Weights of a small GPT-style language model, trained from scratch on English Wikipedia.
Architecture: RMSNorm before each block, rotary positions, no biases in attention or MLP, untied embeddings, normalized queries and keys, capped logits.
Each number is 128 + 24 x the weight over the matrix's rms, rounded and kept within 0 to 255. Layers, rows and columns count from 0.

# layer 5 MLP down (transposed), 1280x320, rms 0.044, rows 417-498, columns 280-319
[[143 133 130  63 127 143 125  96 110 162 124 114 113 142 117 151 115 116 122 111 141 137 139 108 166 151 138 129 150 131 136 147  98 149 118 113 129 179 117  86]
 [114 125 117 161 159 118 108 151 156 125 145  92 164 125 117 143 174  99 165 141 124 166 158 121 132  95 125 104 124 165 119 104 119 128 106 104 154  91 101 107]
 [159 141 129 115 112 109 129 122 111 148 110 144 159 125 132 144 113 140 151  79 167 145 130 113 140  93 161 128 140 143 173 137 117 132 144 151 122 129 118 116]
 [101 114 130  79 114 100 185 160 150 103 131 157 118  64  65  97 114  84 154 121 124  90 109 133 135 181 131  84  86 144 151 126 118 163  89  95  84 148  86 121]
 [148 152 135 143 177 123 150 123 166 141 117 194  84 108 112 132 139 111 133 142 138 124 109 147 127 135 131 123 144 131 142 125 137 130 149 108  80 206 164 145]
 [139 132 165 154 100 116 171 103 103 171 122 128 109 127 187 110 137 119 144  78 114 116 160 121 161  89 116 130  78 111 127 112 130 105 149 134 119 115 133 179]
 [113 128 112 148 115 148 100  84  85 174 104 124 100 124 123 148 144 137 114 138 104 135 134 164  91 139 151 190 127 157 119 170 121 129 119 124 147 111 129 140]
 [160 109 130 136  90 147 106 108 132 143 134 149 104 130 179 184 127 133 120 133  99 127 140 105 144 136  85 143  64 158 119 168 105 156 102 109 114 142 118 119]
 [155  81 103 126 110 114 136 120 127 139 158  77 136 105 158 138 126 115 144 144 109 128 110 105 141 113 104 113 136 115  82 130  96 120 123 157 150 113 139 146]
 [117 125  79 143 129 102 100 139 140 137 104 199  71 180 162  96 133  84 149 115 109 168 114 151 151 191  55 122 125 136 127  90 146 123 147 136 139 142 133 101]
 [168 124 130 135 108 151 151  53 162 123 160 116 138 112 121 149 143 194 122 227 102  84  87 116 118 103  95 136 154 121  92 108 149 106 102 107 124 124 138 117]
 [140 146 102 149 166 128 110 152  96 141 122 110 115 127 137 125 164 130 142 133 116 155 146 116 139 145 125 124 149 146 110 106 145 111 116 103 141 100 161 155]
 [170 141  94 102 158 118 113 183 119 121 114 133 173 158 135 114 114 152 174 139  81 151 150 105 109 142 118 155 131 130 128  92 137  82 105  74 129 165 139 148]
 [149 117 134 126 136 157 173 166 104 141 138 115 159 138  86 162 130  93 130 113  90 116 154 126 117 142 111 134 109 200 127 175 141 127 137 142 145  98 157 125]
 [124  97 108 144 128 145 144 138 122 142 107 145 132 102 149 114 145 140 120 124 143 116 123 179 137 119 110 129 156 101  93 152 122 138 141 129 142  88 122 118]
 [109 167 149 108 160 151 121 130 134 117 145 120 147 113 120 142 112 123 112 119 141 130 157 130 125 105 122 148 139 133  89 164 117 139 102 127 134 142 164  88]
 [137 157 100 161 109 142 121 109 139 157 131 134  96 112  77  90 110 130 156 108  90 141 122 136 163  87 134 124 140 143 140 162 161 147 174 144 104 122 132 182]
 [100 133  96 190  87 160 102 122 110  92 102  82 155 113  88 162 149 124 131 126 109 146 157 109  86 121 103 138 139 164 132 129 103 122 152 134 147 147 150 130]
 [119 124 154 141  44 124 124  76 130 130 147 167 153 115  72 137 101 160 143 113 116 108 101 124 104  85 110  83  97  78 140 175 126 151  92 110 112  49  97  33]
 [144 126 123 157 125  90 148 121 116  78 123  88 142 162 117  59 118 142 127 118 120 158 149  97 152 195 117 151 109  74 118 140 150 107 117 156 133 155  86 126]
 [151 111 138 130  90 127 152 112 109 121 131 129 141 124 154 125 137 146 141 136 151 150 128 122 129 180 139 119 110 174 155 148 152 123 113 133 134 149 140 144]
 [119 135 142 141 125 124 114 122 114 117 139 127 135 115  92 146  70 105 145 122 111 129 138  88 132 183 137 137 171 108  80 143 142  83 126 120 144 186 133 146]
 [115 173 112 105  94 111 140 165 136 131 101 101 150 118 136 146 106 128 136 112 119 129 179 132 132 116 105 150 133 166 112 112 119 132 128  87 134 158 138 145]
 [125 101 124 153 131 134 154 119 125 120  98 102 150 107 135 141 116 124 110  97 137 124 131  91  96 122 155 162 119 148 148 106 106 118 113 131 120 117 148 157]
 [160 143 183 122 145 129 129 133 132 121 117 137 111 126 142 134 124  80 110 100 108 113 126 136 167 129 122  94 147  88 118 133 130 150 118 137 107  74 135 139]
 [113 130 130 160 124  86 144 162 149 164  88 145 182 171 157 115 150  95 136 142 200 105 155 100 118 117 177 162 150 175 118  95 115 113 134 171 162 152 150 102]
 [128 111 167 165 195 109 167 120 112 176 115 120 119 100 134 133 164 167 108 125 118 127 143 101 117 143 151 142 154 130 127 160 141  91 140 141 121 126 145 140]
 [138 100 107 134 128 148 105 129 127  93 108  97 175  93 114 156 110  80 143 127 131  74 106 120  89 157 187 103 126 134 118  91 134 115 113 124 133 141 143 102]
 [ 95  97 108 136 114 138 120 216 192 122  88 122 117 136 150 110 123 123  98 138 158  55 150  95 152 118 150 105 103 190 109  89 124 143 113 180 152 109 124 162]
 [137 114 146 102 130 121 124 117 122 122 144 136 138 123 150 137 119 115 111 107 119 137 111 124 123 129 130  96  91 124 151 105 139 129 136 117 161 106 129 121]
 [186 160 101 139 132 108 109 103 128 122 155 106 157 127 125 161 141 150  74 124 140 140 122 167 104 157 135 144 137 116 116 106 142 111 176 105 154 121 145 164]
 [ 94 150 142 175 128 129 102 145 106 101 124 133  93 118 137 126 107  96 106 141 111 132 108 144 168  98 149 140 132 126 160 106 154 123 151 104 120 101 105 132]
 [156 144  92 144 140 118 156 111 161 154 113 102 160 115  95 194 133 123 130 144 121 115 137 156 124 122 114 143 105 122 153 140 160 124 157 122 125 115 114 132]
 [106 126 130 135 141 149 104 125 129 142 136 128 145 121 138 149 108 134 130 109 134 113 103 132 141 127 163 134 118 112 122  97 112 100 133 128 135  91 164 162]
 [122 112 125 141 129  69 129 154 154 160 110 165  97 140  90 105 100 101 151 158  93 147 155  82 168 146 124  96 135 149 138 112 164 113 147  80 106 126 129  84]
 [151 157 135 144 104 126  94 115 101 107 111 132 151 119 120 142 143 119 131 112 141 141  59 172 135  90 146 145 160 130 128 133 113 124  94 145 119 125 130 122]
 [105 129 149 123  98 156 123 136 147 156 136 171 130 133  96 129 168 114 153 132  94 136 135 116 133 122 134 102 131 102 105 127 132 134 107 129 106 162 126 149]
 [127  88 149 156 123  94 141 123 142 145 143 137 141 147 152 127 123 149  72 110  82 144 148 163 122 152 141 154 120 124 118 112 129 176 153 138  97 111 172 120]
 [159 128 145 107 138 127 132 116 128 126 102 137 131 170 137 114 122 159 110  94 154 129 137 118 145 121 156 154 115 138 174 110 153 121 126 136 108 107 111 133]
 [154 127  86 137 100 157 115 152 134 152 174 120 167 126 122  78 128 166 195 101 114  72 143 143 172 134 107 111 126 145 100 106 159 112 113 100 125 143  91  69]
 [167 177 149 132 153 118 147  76 131 147 111  57 120 124  90  89 128 131  72 163  98 182 134 109 133 124 127 156  84  88 160 103 151 147  99 137 157 136 155 137]
 [149 170 106 160 105  95 129 119 139 129 127 112 107 140 113 118 137 144 147 118 127 156 124 118 151 135 117  79 193 102 170 164  89 151 110 135 101 122 129 105]
 [158 148 147  72 119 106 122 127 126 162 135 110 109 102 121  94 113 144 144 119 143  98 101 135 128 124 194 115 156 122 130 102 150 134 131 110 123 133 119 104]
 [121  88 146 127 115 139 134 129 140 109 154 116 140 151 145 129 118 141 160  98 126 154 144 153 138 127 133 108 113 119 165 130 139 102 130 138 137 112  91 118]
 [139 116 131 132 136 108 136 112 119 116 115 105 129 137 150 139 127 115 128 111 155 129 105  93 129 157 142 110 136 145 143 128 138 128 148 121 129 126 123 125]
 [156 118 158 182 118 107 120 148 125 114 158  94 118 135 109  92 115 134 159 135 164  98 125 146 182 178 128  95  60 134  99 100  94  93  95 159 122 153 111 130]
 [125 172 117 138 131 111 136 130 146 130 120 138 138 102 127 168 136 106 136 143  99 148 164 138 144 157  90 189 121 161 123 163 111 118 114 103 139 144 176  83]
 [107 106 131 139 138 100 108 134 161 144 127 122 131 131 111 142 183 121 106 119 139 130 131 123 120 157 135 116 140 163 162 128 181 128 111 104 152 118 123 159]
 [161 109 154 102  97 115 125 114  99 121  99  88 130 103 113 139 129 159 191 145 122 128 127 115 147 126 131 116 118 112 112 145 163 155 130 112 121 127 117 145]
 [143 135 144 136 139 136 115 166 165  91 140 151 164 128 103 117  81 172 127  84 109 155 101  89 177 123 143 169 116 146 122 131 106 144 120 133 107 117 109  98]
 [126 117 151 105 135 125 135 124 120 113 142 137 135 134 150 136 109 108 118 122 131 127 123 116 119 137 124  92 114 135 149 110 114 122 137 119 142 116 118 118]
 [124  94 127 114 165 146 126  98 154 133 139 126 112 147 123 110 116 162  86 115 101 103 138 132 107 181 143 125 122  98 120 142 140  87 127 133 126 114 115 123]
 [156 161 163 119 125 129 129 130  89 171 168 100  90 192 138 174 127  92 104 150 133 123 177 147  83 159  88 118 145 153 108 178 104  91 123  94 145 116 127 171]
 [141 110 169 155 154 127 157  94 154 101 110  94 150 107 109 124 121 118 131 121 127 122 155 148 109 151 160 117 126 142 121 120 140 104 101 154 145 115 111 124]
 [128 187 128 137  95 132 114 119 119 133 111 119 112 133 127 138 123 125 121 120  99 136 140 145 106 127 130 148 149 133 138 139 131 159 115 121 105 129 119 121]
 [132 126 145 135 142 153 130 120 137 174 149 121 118 114  34 164 140 128 124 203 143 144 132 103  75 130 115 168 111  88 127 138 152 133 153 126 112 111 133 171]
 [123 141 141 109 168 124  88 163 152 158 158 129 123 106 144 109 136 145 123 120 121 135  88 127 158 138  81 128 120 119 160 130 141 124 114 132 116 146 156 107]
 [132 120 151 170 101 135 112 139 123 191 117 134 151 127 175 100 123 102 127  96 135 112 114 114 153  96 157 176 121  71 154  91  97  78 142 127 137 134 121 123]
 [198 112 124 133 146 154 147 200 116 114 167 147  88 121  85 127 157 139 153 109 139 176 167 167 136 155 117 138 145  79 161 177 163 127 121  88 189  94 109 132]
 [147 128 133 146  81 115 119 142 119 124 126  94 136 124 117 155 164 123 150 130 143 144 103 160 139 131  79  69  96 122 100 124 109 153 132 122 118 138 158 106]
 [163 127  98  85 100 154 142 108 114 133 163 147 140 158 134 145 153 173 128 113 131 146 119 136 135 151 122 124 144 101 144 161  90 138 108 146 116 128 147 167]
 [150 104 141  57 150 124  79 126 133 140 121 129 158 121 157  94 127 139 128 148 143 147  92 124  94 120 175  93  56 123 120 127 160 139 160 105 184  85 120  72]
 [129 142 154 110 151 152 136 119 138  91 150 110 179 111 156  95 163 124 100 114 149 122 135 132 132 131 123 113 155 111 148 142 125 138 105 164  99 119 103 138]
 [117 148 166 177 136 160 141 103 111 130 115 157 132 137 152 165 151 114 144 131 161  83 137 128 133 111 140 170 170 104 102 125 117 100 158 124 108 143 145 107]
 [ 91 140  94 132 174 143 137  88 152 117 128 111 110 142 149 169 102 122 144 175 109 144 135 167 130  66 166 128 133 178 103 156 107  82 134 169 107 145 143 116]
 [131 117 168 164 129 114 151 124 113 111 105 109 137 149  93 110 146 154 159 107 104 164 171 177 175 141 131 130 113  77 128 121 170 115 151 160 135 115  87 135]
 [138 114 149 102 113 123 183 116 162 146 168 133 123 101  99 153 122 171 147  97 135 117 155 167 132 109 108 132 129 116  99 108 162 129 132 139 122 128 158 108]
 [151 160 180 150  99 106 107 100 111 135  96 124 124 129 106 147 134 117 122 164 164 116 124  60 103 117 108 113 135 106 134 150 122 109 173 147 184 155 119 127]
 [ 87 102 119 168 128 116 119 120 112 151 162 142 152  51 116 126 101 212 121 132  71 137  95 131 153  95 147 150 130  86 104 119 157 148  97 121 160 172  64 102]
 [122 192  96 142 138 131  86 150 111 131 100 103 132 115 115 138 141 124 120 119 112 136 147 131 132 130 126 139 146 143 137 103 117 131 121 121 138 152 108 164]
 [122 111 164  97 137 116 112 143 146 109 120  99 129 120 124 141 135 121 126 129 104 137 130 150 156 126 148 100 148 114 123 100 129  95 125 135 120 103 136 125]
 [202 144 102 127 140 132 126 149 164 144 122 152 145 164 139 109 143 103 133  92 110 123 185 117 125 130 124  88 159 109 108  81 146 178 142  89 104  95 119 129]
 [141 164  99 150  75 136 114  85 125 118 109 167 170  92 163  80 124 133 112 114 116 111 141 143 154  91 106 122 104 134 118 125 156 117 113 102 110 140 180 128]
 [153  67 112 133 123 174 107  99 154 139 124 115 111 166 127 121 136  94 130 105 150 163 118 109  61 116 111 149 147 131  92 111 191 140 153 121 139 103 117 121]
 [135  96  84 102 144 162 134 120 125 107 122 114 128 122 132 117 123 121 130 128 150 115 178 135 137 112 131 167  95 132 130 149 166 142 157  76 107 120 109 129]
 [101 151 123 122 105 133 135 141 138  79 118  92 118 125 125 101 111 116 130 107 164 113 169 159  90 111  96 149 160 126 111 169 100 141 128 120 155 135 140 146]
 [157 136 142 129 109  96 137  84 111  86 148 151 154 117 149  99 121  93 101 138 171 123  77 131 119 107 117 125  91 126 110 135 135 141 134 124 158 121 103 114]
 [147 195 104 137 114 110 111 113 123 100 109 123 110 123 122 168 149 125 110 127 159 169 160 120 107 118 134 134 131 129 115 151 131 106 120 160 120 106  94 125]
 [105 107 145 122 135 104 118 133 138  98  90 106 125  98 130 101  73 104  96 102 144 101  86 147 101 101 141 147 144 110 114 127 132 125 146 145 134 124 130 146]
 [126 138 129 143 174 121 115 103  73 123 128 109 143 166 178 172 129 142 136 105 127  95  90 123  79 148  73 165 157  94 136 164 125  90 162 102 161 147 163 190]
 [136 128 142 143  78 122 105 133  87 128 118 115 128 148 134 110 131 154 140 150  84 142 115 150 142 140 115  93 127 127  96  79 113 128 117 125 114 100  84  97]
 [131 107 158 118 116 127 139 124 140 141 152 102 136 118 127 116 135 101 130 101 100 134 122 125 139 124 130 101  87 126 127 116 124 111 115 128 152  92 122 122]]
# layer 5 MLP up, 1280x320, rms 0.249, rows 418-498, columns 280-319
[[109 165 143 112 164 115 127 126 149  97 163 106  84 132  89 160 145 152  99 120 119 137 151 116 139 102 141 141 147 128  99 138  93 161 164 158 157 128 120 116]
 [121 133 126 151 129 155 117 105 144 102 139  93 102 133 163 113 122 127 131 133  96  88 149 156 109 113 142 124 149 140 129 126 123  97 124 127 168 113 132  78]
 [153 100 164 138 126 102 139  94 141  98 160 175 128 108  86 134 159 130 128 125 128 132 158 148  90 121  89  86  92 109 169 118 138 205 105 139 139  97  82 107]
 [170 110 100 115 125  89 130 129 124 100 127 139 159  85  85 131  95 103  98 118 133  92 134 153 107 152 109 151 134 136 143  99 151 127  98 166  94 157 132 118]
 [141 104  99  97  82 149 128 102 108 150 146 102 124  84 106 175 138 146  91 106 139 116 167 111  84  89 176 131 115 137 103 142 123 149 141 115 105 129  99 146]
 [ 71 121 123 153  95 113 116  78 141 158 149 159 123 152 115 106 137  87 116 136 113 145 136  73  98 131 137 147 132 163 136 165  74 139 115  93 172 121 117 172]
 [ 86 105  96 127 108  95 129 149 113 148 107 122 142 138 130 111 117 123 122  92  87 119 115 125 130 155 109 166 120 128  97 152 131 125 121 128  88 136 104  86]
 [104 120 118 165 130 142 147 107 160 156 162 120 175 141 147 124 120 128 123 167 152 122 123 143 144 123 114 147 113 135 135 122  78 123 156 125 117 134 144 130]
 [ 90 126 117 123 102  88 125 131 114 133 141  96 106 165 174 109 156 104 126 158  95 177 142 175 126 151 120 136 163 120 171 140 159 127 140 153 152 166  92  90]
 [133 113 177  97  98 121 106 125 177 125 163 157 144  78  89 145 112 145 111  86 175  97 115 157 151  99 174 101 126 116 103  98 112  75 153 136 156  95 173  92]
 [136 125 123 142 128  95 134 104 122 118 126 164 153 124 102 124 103 141  99 114 143 125 171  99 156  89 158 166 129 130 103 100 128 116 115 158 125 115  84  74]
 [149 137  95 132 154 161 117 174 123 145 131 151 110 103 103  96 140 137 122 137 135  96 125 106 154 137 134  96  77 102 161  73 132 118 150 109 128 147 117 126]
 [132 159 129 137 111 124 146 110 115 116 128 121 125 152 135  93 135 120 128 116 145 127 139 117 122 140 112 128 152 144 113  90 147 136 108 121 134 100  93 100]
 [160 152 108 103 127 123 111 140 154  64 157 108 129 102 129 114  79 152 147 119 102 141 123 140 159 120 132  96 131 123 114 118 138 138 114 170 117 145 137 118]
 [121 133 132 101 159 140 110 115 128 129 121 141 135 179 115 140  66 121  95 106 136 105 124 117 114 150 120 114 114 125 138 153 154 128 117 124 168 132 127 101]
 [101 116 150 104  68 107 110 124 100 158 123 129 109  97 115 113 149 119 135 112  82 150 143 153 112  98 144 122 121 132 118 171 142 123 122 156 146  93 163 136]
 [136 116 124 107 149 109 124 126 148  87 123 152 120 123 126 140 139 130 133 175 145 152 160 134 133  97  77 135 151  89 149 139 147 118  89 124 149 112  95  61]
 [128 142 131  81 130  98  90 133  78  94 177 102  83 139 161  62 129 116  88 128 157 142 143 137 103 120 142  86  61 134 135 108 162 132 120 150 139 178 117 154]
 [ 99 180 166 133 116 102 114  96 151 183 117 123 148 144  92 171 144  95  75 121 108 142  88 126  94 101 119 129 135 116 127 126 148 183 149 119  91 133 174 108]
 [117 125 127 133 131 141 115 149 136 132 124 140 123 132 108 152 135 138 118 133 125 122 135  78 114 135 129 132 105 154 110 128 117 127 137 121 160 133 132 133]
 [112 108 116 134 117  89 131 153 130 119 151 103 154 133 151 137  98 100 111 150 136 137  86  98 113 147  96 139 112 110 137 128 119 108 125  96 152 141  94 107]
 [109 139 125 138 126 134 151 135 127 138 109 161 137 100 145  98 137 150 124 149 108 138 124 113 120 153 125 156 125 167 134 139 123 147 142 148 133 140 114 101]
 [ 98 142 180 136 109 125 157 122  89 155 123 128 143 121 133 145 141 114 164 114 106 130 137 105 127 118 167 110 111 154 163 145 142 166  97 150 113 111 162 151]
 [182 139 109 127 160 171  86 156 108 140 109 152 114 152 107 134 137 117 116 110  79 128  99 193 152 139  97 124 162 130 112 127 148  95 111 131 118 141 155 146]
 [120 142 127 155  96 135 126 150 101 135 112 169 123  96 106 127 130 145 112 135 111 123 130 143 126 129 118 110  91 129 134 100 106 138 132 145 104 143 115 120]
 [109 130 103 122 114 110 146 123 140 130 149  78 140  88 124 128 132 121 111 142  92 135 139 143 129 151 153 139 126 127 139  89  84  87  72 130 136 117 157 124]
 [ 73 138 120 118  86 165 161 140  97 145  95 115 182 144 115 105 104 126  96 137 150 129 149  81 102  83 126 136 100 116 120 119 164 135 114 149 124 158  90 134]
 [155 125 170 121 135 161  87 138  97 137 129 140  90 121 112 121 116 136  86 162  84 119 127 113 115  86  99  96 126 142 172 152  97 167  87  87 106 107 133 142]
 [128 133 113 144 132 118 143 120 123 119 110 112 135 155 119 131 131 127 138 121 109 139 150 116 129 119 132 152 166 150 115 145 111 125 117 163 124 151 127 130]
 [163  67 117 148 119 118 109 113 110  96 123  79  91  94 104 156 165 135  94 156 188 189 139 139  91 141 153 121 146 106 123 108 102 101 160  94 132 141 116 118]
 [132 147 105 100 146 145 114 120 114 181 140 153 144 128 138  89 146 152  98 140 113 106 142 114  87 141  97 155 168 119 104 156 123 135 125 121 127 121 119 125]
 [129 153 155 142 132 111 109 112 112 117 112 140 116 181 129 125 114 126 108 131 106 132 165 150 129 105 121 105 136 132 110 100 141 177 123 147 137 111 107 107]
 [116 122 147 128 108 122 124 133 112 123 148 117 151 115 109 127 123 103 140 126  91 142 121  80 159 138 154  75 138 119 136  99 108 118 134 135 125 130  89 136]
 [112 130 146 132 141 112 126 135 106 121  59 149 154 128 137 104 138 156 163 106 124 140 108  80 100 129 167 169 116 109 149 131 130 145 122 112 113 149 119 152]
 [110 163  83 135 130 121 113 119  78  85 116 150 109 145  99 133 116 146  79 133  98 122 125 110 136 123 119 165 108 131 148  97 148 136 144 139 173  90 102 129]
 [132 107 208 132 132  81 130 179 125 154 131 154 187 145 158 128 124 115 136 123 150  97 134  97  83 155 163 142 104  91 111  78  85 121 120 105 148 142 135 129]
 [119 112 130 175 139 143 137 121 135 156 148 117 162 141 166 162 140 147 123 134 137 123 160 118 128 187 139 115 130 144 101 124  92 139 178 135  96 153 117 151]
 [117 171 127 124 104 134 101 142 133 145 133 127 173 112 110 120  82 121 102 147 129 173 110 116 145 144 142 105 132 136 134  83 107 133 130 107 117 134  85 149]
 [150 135 129  92 150 149 142 109 137 156 175 146 154 182 158 126 102 150 122 126 100 117 122 108 155 110 118 104 113 137 117 134 120 160 125 106 187 127 129 112]
 [124 139 130 144 101 110 156 104  99 131  69  75 125 104 124 126 121 103 107 168  63 123 143 103  95 134  82 101 137 100 100 108 160 176 129 130 176 149 140 160]
 [118 145 135 146 127 151 114 139 147 135 137 119 141 119 161 115 124 115 123 108 138 128 116  84 114  88 107 109 127 130 105 138 128 141 111 181 118 108 130 132]
 [ 77 148 162 124 137 114 144 150 103 105 169 130 126 151 118 142  90 135 125 129 124 117 139  99 139 154 132 132 100 153 103 148 101 108 117 149 115 158 118 137]
 [122 105 132  94  88 144 135  90 114 124 130 158 136 153 121 119 130 137 165 134 126  88 123 132 115 137 124 101 149 169 149 126 140 125 130 147 132 128  85 146]
 [142 117 130 122 127 139 118 131  95 116 147 153 118 106 127 125 151 141 131 121 113 137 147 146 149  89 107 118 128 143 121 117 104 129 132 127 149 107 128 140]
 [122 141  64 113 107 118 144  95 100 112 157 134 149 100 180 104 133 127 137 117  77 152 130 112 109 117 206  99 120  96 120 127 111 133 141 161 130 104 131 149]
 [132  97 144 129 119 158 141  92 141 149 151 147 137 124 115 150 133 110 144 102  97 116 124 133 132 152 134 141 110 125 118 129 134  77 140 133 155 136  82  77]
 [127 141 159 112 152 118 157 139  88 135 108 144 123 139 137 133 113 147 110  96 113 109 122 139 122 176 133 137 146 139 113 160 125 178 128 156 115 175 166 122]
 [ 96 109 125 138 176 123 114 111 127 107 113 140 155  70 128 161 108 118 146 158 160 155 109 146 141 136 157 130  84 118  95 146 161  91 149 109 112 139 114 123]
 [188 169 179 105 109 136  84 144  93 152 148 136 112 145 151 127 115  89  98 157  97 111 111 120 130 123 121 156 137 110 140 141 144 170 162 122 121 105 163 147]
 [140 131 116 133 134 119 106 112 128 136 104 121 127 123 118 122 131 133 141 120 118 134 134 123 155 129 139 145 124 114 135 146 135 130 136 145 142 130 133 131]
 [ 92 172  96 139 214 118 114 111 153 104  94 163 141  86  90 136 107  71 109 139  74 123 154 125 134 130 119 125 156 128 136 108 138 126 126 188 112 149 101 139]
 [132 113  94 123 128 175 113 168 135 144 110  85 132 135 110 145 134 134 103 142 118 104 144 118 130 155 142 129 105 114 158 120 155 133 121 159 136 116  66 114]
 [154 167 129 131 170 117 127  75 139 145 140 161 115 151 165 155 161 124  90 122 112  69 124 121 135 112  92 159 128 116 144 115 137 135 154 179 112 157 151 123]
 [121 122 121 152 130 117 130 142 141 124  75 115 124 101 110 120 169 171 117 107 109 138 120 132 147 127 130  93 123 119 127 121  89 116 135 121 132 131 100  85]
 [ 89  96 107 146  86 166 198 149 145 135  78 112 118 174 118 129 137 138 149 137 116 141 133  99 113 130 181 128 105 104 134  90 166 116 156 183  99 100 171 130]
 [118 149 169 148 122 136  88 120  71 106 126 127 154 111 149 110 125  78 130 126 134  99 131 222 132  86 142 160 135 135 164 125 166 143 172 183 106 138 132 123]
 [145 179 144 148  94 147 176 117 101 102 167 117 150 159 134  94 148 145 116 143 151 169 166  98 122 132 132 130 102 107 106  86 137 114 148 130 175 156 152 115]
 [158 134 174 123 182 122 136 164 135 136 115 151  88 115 144 126 127 127  52  89 127 154 149 144 140 119 165 170 144 173 126 119 155 181  68 135  71 178 108  89]
 [176 158 109 116 105 119 101 150 125 158 113 161 163 170 122 149 148 120 130 130 133 149 102 152 136  82 174 120 111 113 157 146 145 170 130  87 136 117 170  95]
 [146 121 105 132 126 151 135 157 116 119 109 112 102 109 101 143 119 120  89 155 165 132 136 134 128 137 136 102 147 105  87 124 127 146 113 161 101 136 112 113]
 [ 80 111 151 108 117 141 129 114 145 135 143 158 158 142  92 135 150 111 133 111 101 127 143 108 136 106 162 117 159 123 124 113 167 110 114 148 129 117 110 107]
 [ 93 117 119 121 124 160 173 126 161 152 138 107 148 109 126 150 114 120  99 123 114 144 119 105  72 125 147 168 136 127  99  79 103 161 133 145 126 154  81 144]
 [142 168 143  78 121 143 164 118 132 162 170 101 127 113 177 149 141 134 123 134 110 109 146 122 106 188 109  97 142 135 103 160  98 111 161 133 132 140 136 119]
 [106 152  76 155 106 188 131 152 127 126 128 135 114 120 106 104 119 112 132 166 116 131 151 149 136 171 137 107 167 133 124 110 144 147 153 122 103 123 161 117]
 [144 106 210 130  87 121 113 112 164 148 130 147 144 130 100 138 153 128 141 167 136 150 128 137 117 134 128 128  94  89 133 134 112 147 156  93  88 166 109 141]
 [108  92 188 142 125 143 127 164 151  96 106  79 157 141  92 162 133 174  96 112 130 123 142 142 101 106 167 121 116 106 129 102 169 164 145 179 124  57 144 176]
 [155 110 165 140  87 134 156 145 117 132 142 131 130 138 137 136  87 116 140  79 126 151 126 131 103 148  79 150 190  97 168 101 103 127 114 145 138 123 108 113]
 [143  68 170 115 126 110 124 125 129 129  93  98 123 109 110  98 159 110 160 124 129 128 107 147 168 143  89 127  67 160 105 144 115 150 120  82 109 164 118 135]
 [137  44 164 125 135 120 137  85 149 121 178 142 111 140 137 122 145 144 145 136 168 117 110 124 138 119 128 135 109 108 139 155 161  96 122 142 119 121 157 117]
 [128 120  85 122 132 136 154 130 101 155 120 144 119 131 117 112 170 142 146 129 117 129 134  90 126 125 117 133  94 180 116 167 127 141 119 130 175 140 101 138]
 [167  87 188 117 131 112 128 144 118 152 179 149 139  98 115 147 149 131 150 172 105  85 193 135 104 145 152 103 164 137 166 117 116 117 110 119 162 118 145 134]
 [107 140 112 102 157 135 128 108 121 130 140 114 132 148 106 130 104 110 124 110 126 117 120  81 132  92 130 141 173 150 109 138 147 130 113 146 117 121 123 124]
 [131 151 118 116 105 151  97 117 104 138 122 108 108 175 166 157 138 128 130  80 105 121 106 108  96  95 148 144 104 117 151  85  94  75 134 157 163 131 148 114]
 [123 119 109  90 129 131 111 130 159 129 139 190 143 119 108 128 192 126 119 136 128 125 138  98 106 178 145 106 110  85 135 108 178 112 155  80 145  66 133  69]
 [ 91 146 131 128  89 137 121 129 141 133 140 101 177 129 139 109 130 126 137 151 112 118 116 128  77 113 141 145 142 129 130 115 119 141 118 155 148  99  97 116]
 [170 141 130 138 129 109 154 130 119 115 154 129 103 134 130 140  91 128 166 134 152 146  87  97 115 113 149 111 142 134  93 120 125  94 129 136 105 145  96 107]
 [158 126 141 126  65 123  96  81 172 120 191 132 103  85  93 116 130 155 149 145 170 112 123 132 111 131 141 105 149 161 118 130  88 124 142 184 145 103 115 115]
 [154 122 112 137 109 103 127 140 131 150  70  86 117 132 150 124 118  91 140 152 141 135 155 131 146  93 102 164 105 135 138 160  98  97 109 183 105 130 129 144]
 [155 150 127 105 129 144 168 104 135 170 116 133 127 127 149 142 124 107 121 127 136 156 140 164 128 130 138  90 160 126 108 123 111 142 117 128 107 138 134 162]
 [121 147 144 124 122 115 145 141 134 128 117 128 137 133 108 112 148  89 129 113  69  97 123 141 102 119 127 157 140 147 121 123 113 182 130 138 115 109  89 104]
 [134 131 130 114 129 130 111 135 120 125 117 126 142 123 130 145 105 130 125 136 134 132 114 138 101 140 118 114 136 131 114 130 137 130 115 130 121 144 132 109]]